From a checkpoint of a small transformer trained on Wikipedia: vocabulary 2255, untied embeddings.
Each number is 128 + 24 x the weight over its row's rms, rounded and kept within 0 to 255. Layers, rows and columns count from 0. Numbers have three digits each. The size before them is the row's rms in percent of the matrix's.

# layer 4 attention query, 384x384, rms 0.167, rows 60-63, columns 48-95
115:148158166112131159123154159147155144080146122147141124166121154154167164170134106137120114152174142154103146131172111128158100159148148092117114
115:147126140132106128120121128134108132120144151125128099151135130150112097086147139139128152130118091085152117146039163124130153129160131147158157
114:165079127109142117159122103139111120111122134128119160101095114123090107099156167120062139115160140100160122111124157113117098106124127134107111
109:087126142174113129124137134120129129076124110136117114122111126147129119111143132116114127141129105125123168160104102131141126141131120107079125
# layer 4 attention key, 384x384, rms 0.172, rows 60-63, columns 48-95
114:126107131106126159079151143172090113102110133104167123119123142117168169142146145120122103154086116181113104111138123118133118143109113087130108
115:116177161120132163109113133122102155110110149096117091132149139109110125116108147145143077097096176122078105132169105133121108092104195115125171
110:140145082155113141110092143135127114124165130167107141132153123127081171118086130159142104139103112114113131144115122129137133135181128136086130
108:127118135126077162127109142107112131137155181125081169120177147097150122138104124123106111107168098126092112159112103138146131121153170155100133
# layer 4 attention value, 384x384, rms 0.154, rows 0-61, columns 48-95
100:087096150133152159109128094136135116102099159098171190172102131132159138118116157135124086093119135105129115129136147101120140137143162125110118
116:138138163120171152147131151106096125114125141117113139109137117175116115152109127148147149099140150142081131115099132154152106122123118103127144
107:142145147152138142158123122150147158190147112111084127151145137107118154145106092108120110132122080130144117129131134157146118144123097116102105
100:126105073116174138068179099087117128137142148155131106128144100132136101126153150105130124119173129129142135136102145165126092132120121108135147
099:108157137101145111103139149103125107167091126156078109113124131151132090143117127169130127121126118143117129119129108131115128109103090190143138
106:145182104106139116122119135079119102146101136126116165152155130155126105134120161155117152162091128140133123157100118122179171137146096107126103
109:102183145130097100087082182127130154142127138105110140120117116135138137154133138126136121111124079128152155136122161118141126135161152080104085
094:137113133103119111132115168108162150095099094138091170139145157129140138128145109092093085119125122126142153121139117154198090146132131131147130
109:128146090135104162154128117149113137103137103123085099094153146152076132139141117121135145121138144128126151149128148111142179176063112112139146
102:124144093140132124124152121112121173123090116126137119123145107102146144113145138101120154164111159146125126149168107114127155148128130119123121
109:141144158088112111102148112164098117146162172163107157133127112137159132125163128146166119159156115114119115096162169107146120175129157167107146
099:183108132149121101126110093130134105142098145182135132153113151096150128124122144139130190130101136120101094119139120107138134113131097155130164
107:099125124135126137136130092102134142134130135119118154119147120153147160127094098150113133121098108131104150133134110149170124135092113154099137
100:124123154099119097129099152121124102098096106094119163135151111077132120159097125194131137121144141160115142110105120145140141115125104117130163
101:121121178163146155111108135143105117126130120138062141144148096135116134143148134131099144108177150124142138102132154115131151148132127098082054
101:136140128153138144125101124171149147136106164092168113143148101160092150156129113152115112146129086143122146149131101115127160121126078141090132
113:141148130153150094174142148117101108136117137174109149099126146120116106101193151098135172137103125110138139149146132152133108105129127148132118
117:119114130164189121126113125133101115169117095142078117122103139149134152093146151153128090162117135157139122167119156198137131161112103151145125
108:128136147099128154171103139133081150151164144129131131141162132118136155116114145156132167113150145149109137140081101148145165139101129135143151
101:084111118168122109092157124067165160123152144142107092132141114091156082131134162114118115142124164127133122116097121169113094096129151128132074
098:138144116146113076129097139092127100154123138111123164072126119102131122174115114080098138129077171128119163102135174156142107098117131160101130
105:124106111124094078121135120139188128102104141121109142154126151117138113153143113115129119139111098145098173119165123129127105183149118145151131
104:141102129166132120126123071109114123132116074150129120142123115114121159144153105134123108137112113119091107139129140089127098119151084104150114
105:177115122121113123108062154090119106133112131150118111156137103099145117133140151127134150133134127151170134102103106121099137063074129152097114
099:139137115150144163147083139132108126107185154134121136118167092023152106107114107148102159089136108100138130111150148097081133144106103162134158
101:169165114100145182108133117111104116092144144097144135095121109094128152085117174094139071104092090184121121134131130111111118143134109157120160
102:085148149131119107129125123100124148183136135151120133125126115110145119089091136165163139115149133146169077127146139099161123164131148131165078
105:154159152135147149126126135188140158133121113089151164148143127180110092117151105115137098116173109143136139132125147121098130120133105128095126
111:112144163157177183078136126142155152153104150168115147168174152124119137110122139118127129169117118123141130088142114142123064071157130141101135
103:146117113167106117115101201121156144103123114171098110133136095133119095114074157113120113122112160118141115133132183144123166111111136133110119
103:161076152120123117124143141098137130131106110140093135112093127125138105119093103112123112152114104136165109103126148131081101145162149181126084
107:140115139165142113100116162124101096110129139148117154106118137088132116103129169103120134119074112135177120119158123092121135187142143133145105
108:094157143127088163158130120110130121098155115123103129154132123124176130132106154126122131126152116138124127128117140134123164135154121119110089
109:115124146118111132101103143097150128081104144125131109114156085105089125110133129157149137133108147132153139155109112120139072105132097132119149
102:149182156136124134147090134175107166108131099135121134132125128170094134080127121106134160136164124127195107144115181089092123152123156157120150
101:155125147125136087118122100121134139145110118144105121134146146122110192064108137158161126123124112144143090124143091170111120112124094125139110
101:157124120148139117083153113147134141151115098072118086116113138115098151146148117108128116127106164091129099132128117145182152084165130107121148
107:117202144092144173103057106158105084131114135136107085118141161120083110092110181154088122173130137112163181123126126142143117129159068109123110
108:124130141086108142083140128153185184144120137150155131136132099141136158134122130116146150107162166139132105097100157126128159108105144169131122
105:141142132035128138176120116123139104136114110114098143091170088096139115088112172103073095080123115117159095143132096110132166166161088124140088
108:107125143133123172119128141145128142156102079143122084120129113135131123129126148105116145121120103113157135132149116147153152144116110131135149
100:118130139099130149129178114153093136151154107114126101165136104120116100068119126115144121142169132198130146083112115138122126127130089155154112
099:138156133135163104089120119097120147103068143131101145122148152129157117108135124155127124154088143137091156113141148120111159126140103091147121
098:107156124129080131107165118162106111109152141145102123139142171169139128125128116131115153122147159127164113168137140139161114162101118108130132
108:128135163110141146158149111087126150117135089104108156091096133117116157095085151151129142116129190119088134123156151138136118106123159139126093
111:179102175182150125158141134164111138164148140109118141140164129144120127144140180169141150109089127106086136128126121098139174123111164120151140
111:098138124100086124088137144116148145103137167103132160162193101115164149131156103101135128124142146150124143152103121164150116122103159117110132
107:151173134121127131088112147117137113129146153167088129130143151110114104090103145145109129137124137092145108140088172159112101110145110147134118
114:116139129170166121134133136115138158151137116136116140161137119125119119116116118139117132151125140131119104116087136141133111173165145117115175
107:140168090136123119089160155162155186115105123113127144166117174154057100137123146154096125151133142145125157136107138109098133173124168164120098
111:121108124107141148115138136156096120119111124100122126150115090112145109104135168114155156102128124141157131135150120155139136125095106130119138
102:118120124117133111116113084123150113101140086113078149127083125130093135123124167150125103125154127098117115090158149123116095088151161149138134
104:133126092087116125135154146121151141143110130109110155110134121169108113102175124149156139114099183112148128101105108121149107140140132124120107
104:112117095117134125121120114144160098128154131097091159122142170088149137158141085155135175146151151159138159130140112110156115129137170205126155
108:134107131173118129172139121148111111151118180139147145143121136134089113141115146132092130134127178107079134100111144120118092163110080122163154
112:153105185124144103098098137126117148145119117108140113133114126141089142081106114156073122166113141102145106112139117147128121127109125148137086
108:113103131137107155123190111121149156086137121066132161134117123178085167180122129126126157127095122149125158189117120130133146153101141099141106
102:161146136124179123183096169146128153120109172134140123100077132142100126116109150147127133115165091120147111133140094104139143135097166114116132
105:086135139067103124139149174076164153139162086092113160166159133102120091119118159147164141128105093117140150105111133135137147092094173130123129
098:087146119127154113192142145136139137129160106155141135092122093098129075137112086122129155153127129102127120110139098097072129133152130189130136
104:107146121112128135119155126138143108107125161161166145125141154105131072146127173123136104158140118157153128133128106128129096176126127082150118
110:138108119110155100146139147174110137129146138115156176090125116140131143133116163095145138083144119149112158140110148114109118128140168156120152
# layer 4 attention output (transposed), 384x384, rms 0.143, rows 0-61, columns 48-95
096:121162120093123100157129135110141117133120097117099095091105105121144080137106143189137136156135126123124072089129110083150105110109152147128151
105:083097109140124123150134086112130090147120125091123119141123172108165165166139145085136133163123131151120094090174100162148105135138135139109118
099:110116137111122139109100139139141101091118120137131182158125116127167165126106144108133064115143140141108118107119122138092111104139154129145139
096:092157107125141119114091128120142174092092089115154127156098145165129156094120158135125130167122147151141097118158089124117110131128115148126145
097:182060087129133131131107105137133143119163141142163133163122162149160125142123084103117153139124152126079136090120143176106117150098156164122126
098:115113127092123133132133128147140095137152159128116124141093116108096154198108154104126143131135156135112138138129120115107152142107168143155146
101:123121131135097124171159098127146148129099100128112114108149115105100147126101108141106127148120143121133126099104072116148168098146129133121142
094:103124134106133135108155121108124109087161131143171165153133128109067099157137139141131131137107124116149106106119094122105152098124123142110125
104:131061119124083099144123096140095102104131146123138154119147187131065088111102114107132129093121161151138140092114117118121104115167121131112127
098:143086134146143109110158112134140082113124117121170138111149157151121147084120112095110115092110139108120143145104117127128121072125103128182093
107:110135114151154169115123139131162107116102082107131105119202086153121139125126162120081177128112082184108152118098127124162114109128104156125109
098:091131145147128131111146097106117134116119107077120123114129143132089112092132132102137111131197114090127168140134197137128129091086168138126128
099:174131113103119113114133126127106119113137109124141114132148122103111129119154097100108108153134135123169131121108122111105169128119138114143080
097:141137127118118128148129087160137136159108114151156102131164058135109104143127106109138117154127144090129114095123113134138076139133153141152134
098:083102121150124110102141117161123162171095126140168131107069126101104164098135113107151161123136118142139121092117105132109125104134119125116126
096:120091131149149165139116118125113150110143169174130129155163062127086147112130140131129129130151165124118125104124104140164140181148146123120164
099:122130106122104164090148129117177101163122084123171142107135095150160153129093152163103141155180105149087153102095121145115125162120106134078085
103:110125108118121140120107107125185143090094145142156160129153093167157120126133147115136174114112140147121108074137123179110153118126164144156145
100:128170163116168094108134131111111101124122128113131105156093125148135141088114109114117099160139149108152146133136133134147134116134142120139120
094:142143124167137151131113120114125095124138104137144165131157139130123156132086147108104139118130104169113115128116111117146147115134074060123158
097:078177144114145146136121125098121129099147156137134138151134172129132104108135116156121109140163079169104121140131075123134114161141104132136104
097:086144114114124116090116146095095129138138132165125114110138140123113145185138154131125154120120147121156155140106173100131108096118151134139144
099:144143088135154109093195131111096125148131139136119153136127085105145128139092116128114170136115103111160107099101114147144141079176154139138143
103:148121112148152126133152158162113096139184146131160139076122137145107104127128118151145157162131171078125188108150084115116110145179146138152126
098:144124119099156124142131135106096129161118105115113110127101140119137154127166152149152113112108153131141111150152177135169142103147165150142141
099:133108121117164096104144155141154077133120160097113117131162104133069134149117133121130135130175110086087107108100146153141156105131135123140139
097:130083085086137123142156147140136094093157108145138152173114129086119136141135127141096146120143140132155151119107120115118162096117120112136139
100:102130098111156138169112141108146146152150112121154125082159129152176115138102134154108108126059133180115135123118104128159118157163123170108111
105:154137138128090123129110154155105110130144110125151130106140085119126145135148111166158139149167139120127126102115125119105161108111142110141119
105:162147121163069101134120152109163098161136166116087143125112113132133124140197138162163147134107132110135102120113116133128138129148151090176067
101:127139089115167151085099171147142099150104115102149117133172147113153107105173164137121139117181144161090128136098121145144152134103077104131132
098:133135161142105154100132126104143131162129094156123109117143109108109142115098117139127124140147185118111133144127110114119176123150136104123129
095:138078160113147131114115102112078106125122142173125099135132098173138131122167124120125099131132135125144142186135141092153108127071145140157138
103:066109122135113125140120115139098076157158167120110135134124127150130148162143117152113119155127138110104089097117135160168143117119160090111126
098:138118124110146120153141107137165107161108160114121129109165138095113131120148144143106094181140111139089108143160127113150154159123107132136148
098:141127153118101135100160127084142110107134133092131142112122111108124091109164165102150148125126093154092162092129157125103174125148139165150155
098:104163173128133146140105123119111145177103125144169129107115137162110092136136155130153150136132094150151136172158126125116104144127150129139134
101:127099128123137131150152150125131130106132157146110099134102053142128127117122081108145148139144118144110150116061103131125145123140155154119128
102:143133121134118179127165104112076121118143101094088126108070124127133112075135138131116092131072119107169120163132089110176109145128106141151178
102:138140154138135096163103116114119124144125152094132113151089093152147119124100126132170145154118133149075129111109167100123137142174141111139145
103:152073155158113115125120155110104131135135135080179130164144117109102132098097085118133127142129137082139162121124138125121137097122128112110128
095:116140156118149115105079131107155142088109179155125157111130197156124108127104115124087138116099116125167096156109143128155132121138131128110117
097:114129143157118121144159174148152130138200157120159131118084091129128113112105136134123143149140153140159094130130096125139127106135138140119121
094:137133131149120106130152158112113152116131089116097136147174110117125095151089153090167079127105124175118171091137133125149134119124127118081150
098:108096111156136113140136148143141118138165139115182140133142110076167079131113092099135053157154120112141157085168138106132152116171115131135211
101:108101143109135136115147122098132117104144085161148171121110116121151161132097101115114151111144075154115132132100105139118119159140088128117126
104:162083133127128087166138128111159126129068139122152166115129141136111063126144114115097101102121107103120134104114112149102097113151176114090115
102:098145101132104093116142131114144130174176143099082093127104094165145125142109126142112138108183147182111098103131113129111132110106128133138174
105:111111108157153118127127102167120076126148089124119167097148131186103122124125113117133163121159112145130100150140134127127155117115151143131133
099:083124119149073113166118153166081127110164152140119109110131164079119187121156092085120150116133112165111113124152131130155146114089123131077163
103:109138099126064135113140119163162125119157172152157156118126124142130121133128098137138116112150163134131101079135162085093116156140133090136122
096:161142114156114115133131153170130141114112144129168141139110122130107121136130137107079141104099122138091123138111146132161105116101074139154143
100:103154154141141148093181133095123140149139116135078137143124181109161129120116118131127126141093072105073155143124167099152130161111133125091140
104:127111121125140114119129124150151123174071124143141117174113127127068146132149169153121126155114124134162109120141141148097178102124116120123132
103:143122166071133078108110157098105161124112095159096124115154072151145109130138141126167134082160147103124174170110152112155135140153136147158108
105:114092121137119141143093154098114156110148119140119150119085107116159150134117149107216155148128129120090081173152102142136163116161085142148126
103:122159098159140132107122083113101146148156111112150107125148184107124086096123138073120145121140107115118068129137126139086116133086092169098120
100:133159123133067131098088151150085150106148090098102151139133071110166126126126136127107125111137156118108163112133173146098112106099120088143113
099:133146064156108128192108120146157124147170103083102091096076192108127116128146141130083094118131166104114142141115137085162132126132124107130130
096:164152171110174094121151125146101120102131129162116118122129102065132154124164170121109108110171116143124100178131137106118133127122145092116143
098:156114116118130160131104136114164082105132151116119115102127069134105152098096101072074117143151140110132170092125140153115112136095156102131157
102:061109172103078115137141121108138073114160068080142109128120141113100113102100103158155139137111138111107148133153103128159060117148122146099132